Weights of a small GPT-style language model, trained from scratch on English Wikipedia.
Size: 14 layers, width 128, 4 heads of 64, MLP 1024 tanh GELU, vocabulary 2048, 6.1M parameters.
Architecture: LayerNorm before each block, learned positions, biases, untied embeddings.
Training: a variant of Muon for these matrices, 166M tokens, 5063 steps.
Each number is 128 + 32 x the weight over its row's rms, rounded and kept within 0 to 255. Layers, rows and columns count from 0. Numbers have three digits each. The size before them is the row's rms in percent of the matrix's.

# down: layer 4 MLP down (transposed), 1024x128, rms 0.0646, rows 808-860, columns 0-127
# up: layer 4 MLP up, 1024x128, rms 0.0762, rows 809-860, columns 0-127
down808 092:091141093100134149119131115132124089104150132192093142145154095145114085179183177121113126138215150157159134148065120149103102182093139106095122123130135122163148109163108110113138144137118112167048132127147088114054085142136106104130145126172181119095186132061121066144139104135124054134123117114138160156130142136164110166107167129099033203173123124107188070130143120115125121094167
up809 096:161147172085169167105146134169106101149150081076106106156104164129166095131162126121119122096071103150094112160108134084150136140126182094152136183106106130150134084124183103110125094026109132142113123095160133171155131133130124152165231117117126118106123156109138174120128156104114166095109114055155157136123158116131129150099179065178136059095131099220158111110161117142173110120175
down809 058:128158157116111076134116092082127149144162187157126151084171125117122145144118161097179131133206130046078142113130117152106124117151092112145183092120127137115136131167062159105148143120161090148153121145149149111118143109107125127077060129181074164090137075144155090132129063181139131159124110189112116112129132130148129111126107169089095197205142194082069157101142132106088161185126
up810 039:077120135161133160150108136131177107119158225186108093093105078157112117133138087146159193161105138118104144170088161192158209125108154099119101133102153143135126117050094146095109093178146159159176115044092112099132152176164124088106133113166138126139146122148154129103116096166137140137157098213098128102079103177119106091138072097174111136110137134088132138119124120157166155100101
down810 027:142141107134063134126105095091122161137152092085147154055115194084163134151125140166130099116164116146117137157162094042083118107119127151156154104141155144104146132153078141134139105111101072131105133172174132169117103107129160162098112132094102156131127114050109123147160138158140081093159171059199099131114131046104198170193150154131158148167113083140128124122145179060114129146153
up811 108:128134093068136113117156131202114187073142176125069159150096134150128131102174127130090168169129113164131132126134142148133161107089141133123116179093053112047094156164091122110119167089082202066087110159120132136126094080112195153204120152118063115051120090084133130154129117144100101172102125135122125113129135132076140131154123136148144126070167183165143138126145114109102149098148
down811 099:134079138169137114113054114109112095185165119114163033186149099115119164143065142138167127123175168100115110148119127101087114182139124072144155116120201138209114038091141125084131150129148101137150112119140101127131158138136118102054180117099157109143144146175131130115130153112205121087175106106170145136156101097174150151091160110136106106133123081090161117122159131077154132143099
up812 102:153176152165065048133153128147129202179175111120120086140097081187128157120112096129149148133114140121138146162096174146106096157102204113149119125132109138141099072154165099154134129128157145102080142118100118170161109107167056095159189165075139163124134142161154148137106076122122141141113065136155070124097134180159161081094084132157070152098136151117125093142135072106109064144154
down812 105:103064113096174171131072140120094055091092131145118164105117153089139102131141161176135120106174137149074107062159096120152165057175077150088147149144146136101139161079098157111110130100077119134152107133148138138094138144098221150101069093132144095116151109136141170130171178121081133172136160107153152145136143083110103176118145124086173121193141121160108150102079137168117189151098
up813 119:109120115073145164130086133090093157145129070139087085169131109081144153196096106108090176153126165148103140121168183109121111069176103130158107157121122076055091113152126112132078150138109139081115126128124137143083127095154110177158120143087086090087123153097110089086123124123055120147167149188113147227207144171139112149118136107126140115145161091127127125115103114148151098110211
down813 107:154124138221105152097178126137160114109124148105166151173099167140108124110133186102136068132128074076111134154121093138115138187082129147061148116153132196120149122113122089121158108101159116135105137116094095141146155147147116079111167112125174175188130128171107176156162108113142125157128056114118115023093071122107146074132153125139094158143140137110151173153123126074042152159120
up814 121:174132151097098179126163085144106144183190089129107071173099144153133119071133078128146128164122118068123105111147126108117149168134150101096160127167137159184088157124091158084097112134135148162112175029114097143158127112138160137119120094109168064085168111084043118178129156124120168112146135095045105111146165076155125125138125123156107130137120175114079098086140150115060132136143
down814 116:034135128139121140114132128114108130063126133117089161138193095130128123159095160137136122072073128136114128134133134112116079153129142102147120101091114045128181071107149065125161113150109112087154159210141140070105127156158078130145120156153086206157133156143185107078122128077141088108080142122213179149096097161092110142109152150126140140128104110178167124167142152167178126117139
up815 083:121111144116105120068182166099076077151116076142103137169114165107102081157136154142109096161073126139118072120107191083112166068144111169129152089172055116146073118197083115099112113079133131184117131125166140124152160089148128192092088134155110113131202135113110101124116100174114141106129089128172174085119121142178153182131167136182086099123148144137069157150108097158137114123123
down815 096:147161143145087175162056122121160179137128205130132107113157110100087125098119099119089124078213117105103158119116146181117141150122166052099138144118141155040119132121154106146141133153122151108182104159116146143117070171107088132126154135076149115108095096147128131162148133090117108175123159121075046153139122117104090104100123157145208179170095166140187145095135126065133117103114
up816 136:174067141130095120120108185090134105117059126150150174161078145091090116084164127134111141190133120109104092114082083117139143158091120166112083144113157133119138129134151171094111097162133145097166076158103137176115155114145127093124148074093103058130135115155120154145140164156101099142125143125183149219122167194164136150159046131168090114168131059069162145119127134099083167136144
down816 148:089094144120191140146171125146141186132197099117152092138112112177126121170118137097139107114134148110167216129146133128086107062221158095094136126148088106119099098166150156126128157066167150188073128110103111049146101166067113140128128137147127162128136131097154135146111060098135139184171160066102095086097142081154129111138202096110161114122146134077129142125131117117110155100127
up817 075:109123166075056094138062073123161093119121168171117139083089107149125086144191130135141168099102122079080124116078145147131124112118151136107158183161145155131153105147126153140167132090056107125099134049159144110077155108171165150121164128140105128152102131139088174148140139143069154141134164150212100147136111102104135073122135117177145128154089118139142119106190131214173184143104
down817 048:098127118074111119150095092086133126170176122112121131095188110059108159160101130133138164149098042161134114121124084158146163205138102078076204202103141124105128122111129153161154092087143137134142132140168156076065134091150109142120116174128095135148122123183136110121161139179154112124090149113175093159125090123152093103161121129112155149176116125138132072062110141175152126149041
up818 086:132150112116138126183147098145146160120125105149108143077179158127093150126116117092168157164154146044136077150158169179140127210195090057112134123124147112127088084130120135134186111104143140135082189126160161121120153140090127158080113095103155095112146076124102144126151126191059092111139139113111097095093129106167169166125101181128214149081131146162137123128083120089119149158064
down818 078:133112132130137197078154174129113106088166163107195138128094126111149127113161141112118117088066127155145183117094140113144127060092120135167108148195118136142130171116147126105087129122085107156136127156067096126145100107192114117180083118168109168111054165128168068097117121081178169131151138154183119155114114134110114106123206106131050123185127132046107137131147118171111141115174
up819 097:156126175124094120085105165106091110191120097134120139163152121184148123137120133196154106152195172124167127093156093136089109078126055147146105063135121147137059122130126098174114139080093125073122089161161187200142138095139175143099105137164122133080114137093145180125154155101080147160075108128173119140193087168153132137100127112144162179067167096141116129083149103124093121134103
down819 052:093120129134105100132159062097160150071140128157136077127144169111115136160144145078132156098070075119104154118082160164197124142121172098086118154146098066079176102169105110116143108168195108139119157105120071086101116118149094178126163123107166149144125192153142071193139128109120106133150097189084091123109111138118190140112105135140128105215146180102124130181078163122151114130106
up820 117:100120136127112119113173119099137176146111107155113123146125146120122144098099126161137136124125158090085107126142125145083167110125125110059125062115170123128085166127100158062108187141156100102121196097093183108179154152134115167116189121109127196127193109081108150139151200125096087122097108092125166035136109110193179136086099087164160129184132110134138140161166194099102110150091
down820 100:100080075143130123185133163171118142152128111164156146135106156124096088098121063139130130118128091143250151085083106066137080110181161172125164188102130144109131154139164127170109100129123141104124099149091074112062088086139125123132110092137112091123105098136111113106084135141160145105177136137158076185100146148147104148167131173142150155146158173161160115140168067172081089080145
up821 109:095108131146168139115156048114118186142123083133153107148168133149078097162136041101138066078127105136152120114212043088108175135111186125066107130170122104129119053099157173084126118105102107124091117093116133128135132160146138104113170141111138154182163143133146128159106158069089118139154186104129137095065131099151151119139131103148095151160116111149134148119167145199091133118173
down821 103:136124131095134114118125132077186053110111144101124198137105118061193086124135160123175125182130183133093193124097233159125108136138110148158128137129142177153131184158071069138110089147169156123119163162103110096091148126162131179155096130052105125152124085139092151083135119149148132121131105120125163101160110153093117166117144139127167110136126149092105093092083081103158084174088
up822 105:118070109117117118199074109181105161149135133125143160078130127144135164106168129153119153138076133138057180071147144120136151136129095097179111167096126128133155166103120124126136173062153092154146150161143152141139106144143166059130125127085097102070154140115180150199124156190193153159152127120130109086165191152111163090153102068159108126147128080088147114084066145129131103070092
down822 077:128147123169163114088186105104107061107157117131080111166090149124109114116111133126154081112166147136178058163101129128130084154118154132037112082152135120127103100140164111078098059200160129122141105125129104118146156165154114195127165144174130150123119118096107069105122101068063109113098118164124159163073082179122119138144161150124176139130141151095145162165181076149139180186133
up823 115:108169079126114141186104159143140087194096177147160141157105091068119137117097116157109120151107143149124098110138094110118124104091195140085088060102130071145152115153113153123134093150129090082157137165064081129153159112103093140131101084143128148138118145135183104144121101175129138107109182095112085112097128195135201157167083147181177130117160112155122157106216128094076093082144
down823 105:127094155099132133087132074141120137124169100108093152114107188212057177122107120099144136124147131122118156168106182145115156148209102114116149168106110186139102164097145081122098153097144118105100164158181155121164142154141125094094172125105104106101094095154050095111161130089161141188190099141138153158167106083143061109141157161098113111103123149066117099116052138152125160169114
up824 124:170102131106131142091186116136059122126111069093095106151098128130085133113160162148084131129183137115127107126158119125069156158135117135109159140121169175125086081131090170145134115157092195153178063166134186120108075173152130133164182100143145096186143043103140103072128151117186104147059132135095146114134154118149142124133080138194141081146106053136130176174142134143125119103125
down824 114:123115157114088129160071129193127128133114182151070219146154078127142115180106118122100136149051082154159162116171080140185089088171133081151160137103056150132186146093123123113175151124102127108144148077156125062132100071094130139096155142123125094131158136174118168123118121162125130142138157125107117109150102154126115122064144136029136195094136130108153107135104081131161150109131
up825 120:144110129093089209127141170067116160138146151124130130141095128140151123140158141172099104180130129127116107139137212143140108100077144090081131148155101045140175125122131108122098144166108096083101154137095116117136144103123156121128047105049111153103199123156123078152100139163071167138079071091130056133126169157144153126129154185146126125125217140148114090108130105157087119092118
down825 085:151194087114092139141112094140134118139130119132098100125105117132097148132124144142144149168106086093080141131149110171131177104138105108116074091117117145148088170099133111103146125149096207154217196067156108107165133130132178116135109171171216088132143154139113146140127103119172083151100163141121179133163054094102095136142089094050124182132099126158114116060106104108105091186144
up826 115:118071132137127178087144123152140144098163160091121099143081084148094119100092115164081170163133171126153160165147141157142121120182165160126137126125078144181116102103085074131126130112102147106108128107179097169114169096089178157119114129113096099087095114069063163185151132197143115150165148107144092092155107133138068185135122150095148147073091139025096098116159117093138180113096
down826 113:146178147131145101109129143100130094131112076166128116085172137137149154114152142155173104103085143112078094117091166096113153185076094093153122156136146103123120089157184120097135145109163060176143088132054158122112110147141114091161081141098182145160165171161183087055103140059164144083063109152108142156089131129126174119125129145144071117150152156198168142149116144174089081134148
up827 033:176100119114119083152097115089132115094115174154109121101147140151118098148082105143118162093130113108167153122136128097146147154139037107102109137222174130103105178109132143094189078062140084146125172143073087143153166142155121061113146090149148119100105091146159100074127115138093101162101091137140111087175092095091157125108098098173154122162185122084190102115095101165088134083170
down827 017:113126107135071132093160136125195164083097080156106097128164147083138187106128131159182069146090122132126166213151084094073113073097146173139107100108127117139138116163149124122085132164108101143134130139158093102146108117091133146110095156121096158149138134095137100172150155120205095111118111097156113144147104138175128102147141179085120075123114154182059111113180172110082096221158
up828 050:141158154111117136162107157124138128130067118192142151125086091105163164121110154175141096124094118079084113195108204133176152089189134088115176153183131098117116105015151126061153116137156106104155144108145101145113115129120068153111115118161089123144110104128171086095166143116105127141139117130163129104143151094089142107079136113063185116175176111081118173128180132172156099092123
down828 034:109114113121135147095124139138178127122161089166117116125119111097111101131158091151093085118159110169135190152112101116057106147103111109174093123181170156171137165177170095102094127161104100195120132155109150089132112073144146131113105115151120106180120139130141093170138134125159037074101115097118181073112074159163130190124130133180144099115058161172088094197115132104173098188149
up829 130:139142213112144116112135080143192148128041141113131152149179145121145164128107081112157125131103104099124134158157101136116122154146121182044082152117124134173209149130172124066128149163066083137139169116143098097104116144076166142137171125154154123105110176122101148141101154100084133095154169040131122106162122182094121088142130111136121149153209115166107104117145128139100176077125
down829 155:201154117091201138192132156097155148105162132128106138105111129151111115107169091133126102120095127059162121158141142156098154119066128188116161155159126109168150135103098135175138117161108124090136115120142173052124089145119081170069128165080102148123125089169217141154083110128157188172143133161110090151123113098132145134097186121085131083126125049109148160157093128114067105162135
up830 034:138134194182103091135142104103093141124121173153143107073116048163146101148203110174138119127134130095079088169164146164122154108081081151101134160127097125175175113110135121141126135121098140098106151118155149149099081171200145145156143099177097114141095080067113129055153115173103133138154133131082120136107095141118168135100141149177157184144149207128138203136180120165101143089101
down830 024:082129104142052105071118070148166167128125117094121107072139196085146129132134152116155122139082103186153104165099117086139093069114153143135132174123169130128157114160189158117095177152174125183122112194135136103113115110128121145151088170116103136103152181139130129118180119147121085124089148164226112127091154147124161165158114137069194151185127128113078110159088116115129112178093
up831 102:186145118096092106053126105128080123113117199110099121104160122129104184193215119190174128084159136097158132104168078138115168135113116128112117098115091096200076106103118059088139100119148155145116127142138124137094158134146132214153143110167140147119111154119149114095188177090175147159134086147160143143138156141094097149139148126119136145117086194139097077107121105068164091134125
down831 109:074106156154155156190148180107121120128102088160152119104146143105086090066081111113119156143089119175170147137073101148180108130134109159124120143144149148084137155181189205155122150128119083168132108140172116163159083120123134081074078121133085102150121139093094111099102043144117093122151169122087097122150133149143160087093046116172137124124143125113169206138158140159092172158128
up832 105:065034199183109162091132165091137112163170105159128100163118085101167118122146073124151128116145098135164139084110083150128070141139147149133153124172114206144172101146073154112166129166117141096150105118166167141170186181140052152109130152148149137126133099123133149110158143137103106136124128126132110106152078111105187197155139126083131164143169109105121088125179097128111119076066
down832 125:188229069096130136140117074114099186131098125094159170138147135178097143127129155119157133154103148108102110188140166123150160155082115076082139114125149084093086195126163079140119153097145104129158148145100108130075058093143203079148171107127128145128093144101118146123080147124142139131091112134153127146084161140159110096099126150178097094100086161178159142108085175088116190138148
up833 134:132139176146131162104164055169070189118158089122131119172143144205111127143167170116117151186096125154114173134146111167108094118114091058147153100112126119177122071158096087184163116118107146105102147119092182141086108128129126126109039091127117102095130143149137094116140226168095107137146118085176150135133167183142137121112128136121104128054110100144073112087143096169114149119143
down833 148:088103107160116143147120115146088103093129150144119117066137096097113171144089119131108146129160168139114077129113177066091188179136165116160064111184109125135113148120097185131149103076094108171231070127132120093230156151219136137087099193119129146109143141158123104096174126119146112134100141155135156136116110099121137085098146132102170155147173153131097112111102157097136081099124
up834 053:145129133175158132151102113063149124120105122147127071051179078136142095119098097201132103146128129133060110150125139120125148127112061154060079125143134096139153122123143147119169140194086123135159146045156139115129037151176115090101140084099172123115118142114122121122115067138061086110140162136075098106143125098126136099163069097166141105127149134086138186154124181161178114126118
down834 058:105094090151109128090183106170176173146169139144107154143141196076086093098159151118125125112122064150139156121158162106124137115167157202139141180102105161112082125097105105124106199095159133154067133195148120086125134119109108120089087178128098157171123137172084128143127153121140076076080112079193114144106120101075171100163127135120154162151115130166074061137106131128094074131141
up835 109:098115110132100191162146103165098101170089150096118147111137118106138239129114149095136097132113112148087161130102136165101150164127118107124142140162095093077152159110048115124135079159102133119157209136093134114095117166089157104096092102121127105072100108111157125130133150089159223134180149133121133146157116138095152043128123140125130187155146109091102176097162100182129116051136
down835 126:116135130138172115137060106078141083105134047116111127160093156120106129123149124171142180127133138147103157084155120120106172125111090141095170145139112193148148152111157146130111143067089084154163111106135114172084125183149100138119144088160187113151191105113123109111093077189091144158175164106081175201089117039085072155141114145147102088154139105128157193137136109126108154153112
up836 096:123152140171128126134175143117098088195125113103107111135110109138145125141093147116175190116136090108096116143101214123108102115099148074068086116139096135187150195194107158172115136137077122127177103144122105120147125092094162191122146163195124114108202077096179127110141205123137145131154128112190163080073167148106093128174088162119124156108127175140146130095107086098144127136116
down836 074:138082172153102156092183150155097134097164116143122089112175087153172106162065102158123112133117082103137141145078123175169074106161113132161119167116111149081147121116163097128089117098137160181130118131168163140096085157136107104169143155107105110139110155106158069150066140102037089164143122142081169084130118119130106105119128143195151191103100156172079139141151113186194069136106
up837 112:117077154061120100105110099119059109126178129110106154139123192131080140152123161122167140123074104111152161142094119083164160127103184096110094107118179170161153149144106083121100114102087110124156117099102170127106133157089116120152158129180169118093128123146113156143099135140205124107115146134158140146126104208092151116225142091204139094096135096185195097103106099098141078131168
down837 112:115144117199161137171169163162192110140079170172144095130143083118174136135131110111099104115202131118114093100145099127108148126145039053135180148132077093136105130107140181156151137162130103158118134162144087144141128139140122142102116146106105128167153090129139114100133107097094104121162139080100115135121149060154093103070141140108115141197111159082031194104169172135086170120118
up838 118:150128141038068084156125118108143142111091185145088187053140171120145101089138082126133093107174132153144102130157119092180120110131187120147154197131151159153131142137163151096129129146091071105097166048114111140123103192134131149108115042135158130068120121125146139189139112156088158091167144087152093106118174136136185082143163068134144140146110132145121125123123109174099135085146
down838 111:180128115199153103103077171097139151165177113109130036100160112142147145134144141142067132177115139130111101158120129130076136132172116102112150130149099133095110146070148154110148151139099195150127071141157143118171137137067136100158160138125117123185173184155132112060109111090153107184080093143102125153102118106085137135184034147119146109185118136135142170098074146128088169117089
up839 031:112068230129109134115155095099127153113074138180143168141109106144101084165155119151107147102132146101114187156098154047143159109088129129106123152119079137125126126134123121109118134070123079070149151108081116156118124115141122185116148132199071130172177157182163176093113105106155117164149118110122157106127094164095101139133186115116105137180204099135178154102132124203111138081092
down839 016:123109118146091104099098097080162101113119147116116115089130177111186200141122161143137105136118133148156070163159042111142122094100128164121153114136120191109165171182121100208137115163139096164126073174145168101180160109098154106136134117124166149118139163084117100192184138153155083091123157138135141091182126120090164142188074134140100162132118151161098091183087099108099104187148
up840 108:138150095146108149166089139151127140141176122120100076162132117102193118213152088133111164128152127156131157138107231151091147095088161127081185133138104112078184114076097124089155142093119087127173111118118146126111084118127128144091090098079097139087193130117105133175061126133164138174093118129162129112120112123176181160156128156132178124071188163120126118086106088128162084096093
down840 126:143097189085129114085169131133100085123082135126123181180127145152064106082106166105128093157110122106087143145165066107113112136171072137146090132129157118166065155152136109174152083176130190119063140156101158104171156133117140090193141167150122126118082181142135143099170119128093145119163077085119144182156108079127095141133144097080088149169055094133145141134170175124158148165113
up841 065:128140140134094155179102104115116084095120140162104139129174109169110122100222141138123131061113075116131110135137118075187158136147140117125106107144113078164190091163128123174184066084097142117099087075122150093061142061139138151144138132116142126086144093118180194084117088128109120144196123111153147134114122173096132139115133133107186069094143173101115200088142119119178112090121
down841 039:118083084102103143093109167106153126115105116108117160088141183112132141147110132188143171095116124170157093112160070155175105100090181120132081210072113157075125092121101101108136104154162107190169092129202160087108129102147118102093143137147125148122171167168069129122136182181132109142140125122134124144132151169099117159069111137120103155200068139167099142143102119165059100146076
up842 092:149132118116133110149114109108133136126138123221108164170115129151130074134100051114104085098195103160103132154146106098153131132139135114137144146106112163154090107198155183138048106182170134153084120128121149138136134148158122139181142072180030100142089038126225097118118093123108139088109176120122148102105068163133143106145101102106160101126115109109154103140159125110131139145157
down842 113:137130154135146128084151122112120095135108123034147090103165152123139145087135211143166115133110120124137130109150166134123123081118098161111123120151157134086139153086118028116178149054076108104145126151125144185155119158079154135093119158119205132121147206142025154118145098141164096159094070108133125198118150107100091154119162154126087153130141134118144146157095136174112121127075
up843 133:089132138137107131082173135121079205144095117091148122187162109091040076104102141169098153152158139113144105151089164191099149152146072117134125122119125131099120110146106167107111130209097121145121055146145155116106091083131098180106087117160081174169133147111129124124154150097141123128114175177100174120128182138141193130113106083207116095117176085118178155152119100088158121136133
down843 149:180138172115120156157121145140143155126155148187059131169133144125155185178151123112126190126134101097122151159105083110177130107085158097120172157122049141091082118144081068104163149113166165131152186148062109095110085110130164083118163152124131131094146146110136145099126132146117121159067086154076096119110114088138109099111142135047126209154076171071138145139152175099117128103149
up844 090:080129146098147121133089073116087084118117171103129134159166132136149118136129127114099141150135093135155130176124152174090069112108148164132149136107143121083187117174182155095115120142081115073131155118143071150017073072128137136074118161182150110116110156105130067157128154113194160143131173165097197133145127145159173035135120133158131138153132130072119146107172157093154097111126
down844 068:150140082174159123077143162148154149099180111153111113102128132137158152098200142113138118128138139138101160119103114115187189132171058142115110142118113158133072122117122143148153128090170124135116125126123164073172097173088082161198125084063147112115150094189132186106110137150068086143138128079133107158084137066082098185160198148078090124080157069129119143143128127108098171139138
up845 061:137107211155189136063166161143127116139141072134113136138071090175099051147151060174151129136102125117162124127103132123092145146099070118103122138159100071177143099102155146085197132117177133131166133177163102119112140071205135149083097132157152080132125079115087154087106107144112106141153167113162146162168099157161126136111139115151100173195106151126149104131126132110113181153087
down845 039:124103092141163115111141090167144174105066115132107092079168148118172143150147125081221151112169153152115138159116105070140115092128111147090107166092122174154110093130201129133106196117092112118150099112085155088120138192144128068154109140127077149145112167154131088096131126113096143064111079078149130089135151123109172139125144149131169144148168155153114086159064175198165065140120
up846 112:113138111143128149148112164132086153116168173167112123136151155088111057149135140132074144071127163160143151112181134095109130059144127146114115102197176130122177038171144175131110115137110138065130113083106142135135078095113136137106170111086113096147105165163105146116121112094067091183096149192117124181161180117130075148061124102168088148136117145173110159114095100135171088153180
down846 104:133141130159113144092095083135174111146092095079153071080130144158137146075130134128146154191118103110100120125087150170141157177141133129131142171077120141092083150146118095108135124097109146181132084146151119135116160166146111107146077088155178211144115096083136133144128126173188181116142111092081113108122123169133208084198109159100182082105107120031136163143134146109122170094090
up847 095:124111125073112179154174158144157112114026146155040149091112169156128161126169138090137132166126122122118099200189131157137123094136091110176130124109135098158132157150143142140134153141126128065179126145139171079158053132167125169121129117113111171060141160124088140169115097074090133088170071197129116125122116147104097086153153081080169155122117106135149164134151119112071119143107
down847 084:154153172162114053110110110143127125123170114154153127121143126115118120134103147166153182164103137147120141083051124100140146149134110167127159127149056117102064102133137086119123072105140148163152051154163118140169146148142082124104106131117119105184126127155142062015112133187198135178140115103131123145168123060159189138108133161167137144154107146102121199096067110129131113135109
up848 102:113080092044156141177092159153058085178152110144075118130186209125138154157116162037118150162109098091096148118121185160132125131126103081159099140129134139104101180126094116127129160155113082131168120150133135132142201114127096136112096081150107068131160155140166085115138171118163114145161131105165182146115171215165138105151116118144101123146176086110098128123135106101137151088126
down848 125:159141129222086118070160134129160133110103163110137131097075048115136138147104126190115096119103189101116151144114078098085125120138105176111104119165115119113139105174155122108138101140159149173155096123146123127155072167176105140121174180126125169095100145125098143142128135150125130120097116186064130111104061071105105139099114160102168166143064193143110208124158165134094140192102
up849 120:085087141155135081164100143118153103114145168190190120135131076133144160151129090158109163134159174124141081112088126127104109069077192104097043140132143156080091093106055126095097136155120147132166115146100059171058173128126117186128126130188115151176101101111106105096119151136125121128151178140129139145128156145148175181085072107102137131170140201094133104152131131160126102143156
down849 119:155152098106191119080199125127142099133055147118158145134147138116141127135160094104110127101113122107131136091143136160122110146213074152109139052122142083111126151152129165140141074111169141082135132138165133146186134145102088086211110121124091096107094122105126154148136197093160148100172094136077229099136147112158102107149167127100138147132079133127131140061129151058164185105129
up850 087:168074114140166091156137171079143147136095092057094177094112089136118139077183107168134101168140132119141090090186177124090153136111090135131148047174142099123117090159105092139123098119160103142071140142165179101081174120158111129123210130154186104137123107161131097075117096105105139151128156160152100131150102149089130077130146125096129113169139113107046151143058124107096164093139
down850 081:135101158077154124147100092144159131132113171118153106076118114080097073176086146164108098062157131176093128207109122125156131109094167106100070178098101156111107071155142153114151099113069117171182112119160151121118092177082145077174121154132104175147164168091171108137184144133118072132141116125174131151126106116147128072121124142149101198121073116144148158101177078165159115126175
up851 056:136126172118140120134148120138154098108057084149150164125158101101147148188158115133124069189146120171053094128119168136114166126141105155102141189135083067200142067105172154108136142113071121082098108120125127143092104125121116170152127114153077116101123138127149170102111076168070171101225130151124151172163144125115184094132057103167153089118101115078135155144174118123146135143134
down851 029:155113119143149153146089106140143146194146133081136066124119165113127123155169113157116113125101083192189115162142091168123125086104175108119165210145111158158145067097150139144140103188146122160133090111135171127116108117156117130083159151124126056180110150196141076107132123091102128070145117146167081090085073138109157151100164133101102183177092099133127174141047086146090124146142
up852 117:156061145099186146136104109121130132096080151080133141084077077111151119163171079176095123099194113151140119147159135144082162118103115088150016130154139085167086191101130151116131087147202122156154168114100124123158092117183144145177118125123095142179181110110098135131154162113177133151118113148147154072160133116101107163152146129171115115120096130156136034103143141139162142111144
down852 101:112114072120177069129094106122138143170142130124175129158123172151111142138076138141095081086133134111129092077109101091130096100142157186115109116084185166111144111145127138054104125133075180124110117170083176183116154084152165091066138103155155186095112165152188177089126135150101142108149152107071170089201120212144145108133122125131140117089109105140084149177154171114152130117139
up853 108:101091158130138142109164095175078117127128168077117139168145099145102127070139163162128123190156149130090147142072145133083137133076115119191173122112090127126153107187106114117117203086073142077138147165087149133153084145155120118127119138138099145101101177052185109191172083086097115097114153123116156094140106090104109167121136090223152153088127160148139138088141116154173179137114
down853 139:130137094114092122141111141098080187203064135132147130121143119161084108152179169055155098157190182093123131079130074122134162167082118108115098114144131095103203133136112079127142157201113088112162068144104113117148133192131125073161172077127132181100096134177096156117128203153165116091113141124140109133121067132129165142138115156129153146081152076122134121130151105079104121132135
up854 124:104120172153128096079144140154119135143156116075058064130095076129183090099108131102101119143185178124116069123144111094099130159141109138117129093128187149127164074133127142125154157152113110122130207051131144102129097153148158177124145094154109078223129095117171140112111139124158108163096158176181145151139121125085130129174152091185108102162115062138076112133100177171096129099146
down854 110:181100130101133157167142127206110149111142137170096109117135086084111115128116158108131137105096131105124087156148107092068133080168122139146114143071097168215196105125213141136126158139179135106127115130144147131130091141161137073119079172137187116117149168140101104108155157129144131093101171112093152115179104132097181119124029137152109114076137155125119071138141179073147094104073
up855 112:117110100103118158099173119123127164137140137096180146089168155149153098109131131137134092087112112117080114064081128127083116132138141076137093113120127119128084107088120095169046103109159161121102147190130119081111099121184110122150130092103095083167093120120153124087121149094102119112201142115159121150145176212130136138081117083092155174145181162086173113065151139204204140124174
down855 109:124056175117088134141129149165199061095117126164120140151090075161194079124090128147121139138099132133153073159136139157093105052121104148090113071094145179145137119125133191118107091088146122094120153153124113184186143152154150131119122158118149133100093179096151116192143129124168127147122140135144161158117188138058150169159128106122102054093090110134171147094149133138131061096082
up856 074:131073170094087099106141125082164168094180090068092136085089118105133150117148144137105164144164120101082086126118235148181125118124161104099200083083129146115144106092141157092149133103156128086174139138133140103136114105190096127186148116151105106125115084167071163124122083189125183142109159138197089130089151131076118123105150094139151188106121107107080120149124128128118102127178
down856 074:134162032101147097138125153195088125097156135176154140118155105106137099123153148109091087138125136124171144162130123085081162150064105162169058177197126111123072111092141149149110087176111121184109111101150121150079104158136162095104135127128111121156156088162125162153171138140124115132126057151098132130179146092205121087155113133101131037163150156141120100056126142129117128157155
up857 029:122092211180112106148169129068124128099129181163077151049079072180119094115149127148148169153108147102093119150138139163128177104068128117109140129116098160110134139088119128083120138114111109119143148097120114138102088174167128155133198094180120063156109062126147134083118153146143154153088133143109141139099101146099146135129149138176083167199158152178177166124114124158075166070096
down857 018:089142078127078083086124091135156155115101086054159094124162203064156169129116119162131116151141153146121130166101115044099123119093118155153106116101159129145156130163168129133086111166119138187125094211156137134140142101152160156118053175143137138155139150093120136164139141138150098055115165114209103135154149103146185139153138118102156123103130130116076066167099096096135129190147
up858 110:166158155118166104138148137131137128169094168100107136086094167120111135104124119133123103116139135086146091110078154146117071068138132155123148188136076170170115114146143195139137101111109123090145065101217111106070116154201092159090110145145193135166140125137181061087125152109118133123161157138099112162097132110176137130152144113088233118127085125133125115219131106128169128117099
down858 112:128123109173094164076115147104123122095179104167115129127187097105174094118126156089125135174097126145111156174192129139151203188091147092092132075164158124075105138061114059129094124154127138164135144172078133124172144114085153117132151113087080107121099141096110184135125087163148084153109074143172085115163119110095136110117129142185081174144130160135154181071154140134086176095154
up859 004:101133099113113099082060135066108105091092079062128121088125153078111094117069091085105089080112119129107083096111073122109084093088098090099133070087129097118116111056121119109071096095110094106090073126107102127101088110104073093119086118118095110111100106093108059108118099086120079142115102116097130120097107093102089089117144099088109083108121113095068106111107139122137103127072
down859 001:158161165155165158165162157162157157163157162162158159161160153158159162157160163159160159161156159163166161162160163157164159159158161154158157157162159160159160158152158160161156161159160159160162161163163158158159157162163162159164160163160161161158157158162160162161156161160157161155159159153164160160162166162166159160164161157159161161163159156165163159157156159162158159158162
up860 107:133135151144066137173106142146127158135123105112084109100110150126148134078119230112180090138173089052119108180153170127139138148134133068120122159118136115151146084096099145149122140155099117069122099096171089108095140127150158115160154140117138129081147099121114125127042061188138129049110113117098126151103140148097130143115138116063165106140103141105145189041125112156055106089136
down860 075:081127108114126123111128089146077124162118151106133123118175160111087133147119039076091188108070120189103145111081131160130118137144159182171122092135132117063125184194120098117138097161102180158140142130131151128182174068076077136113106125180114123103103141114125122100145184118137110155151157177123121113164116126130166102148134096185085134079171115085097120189084164095196126158134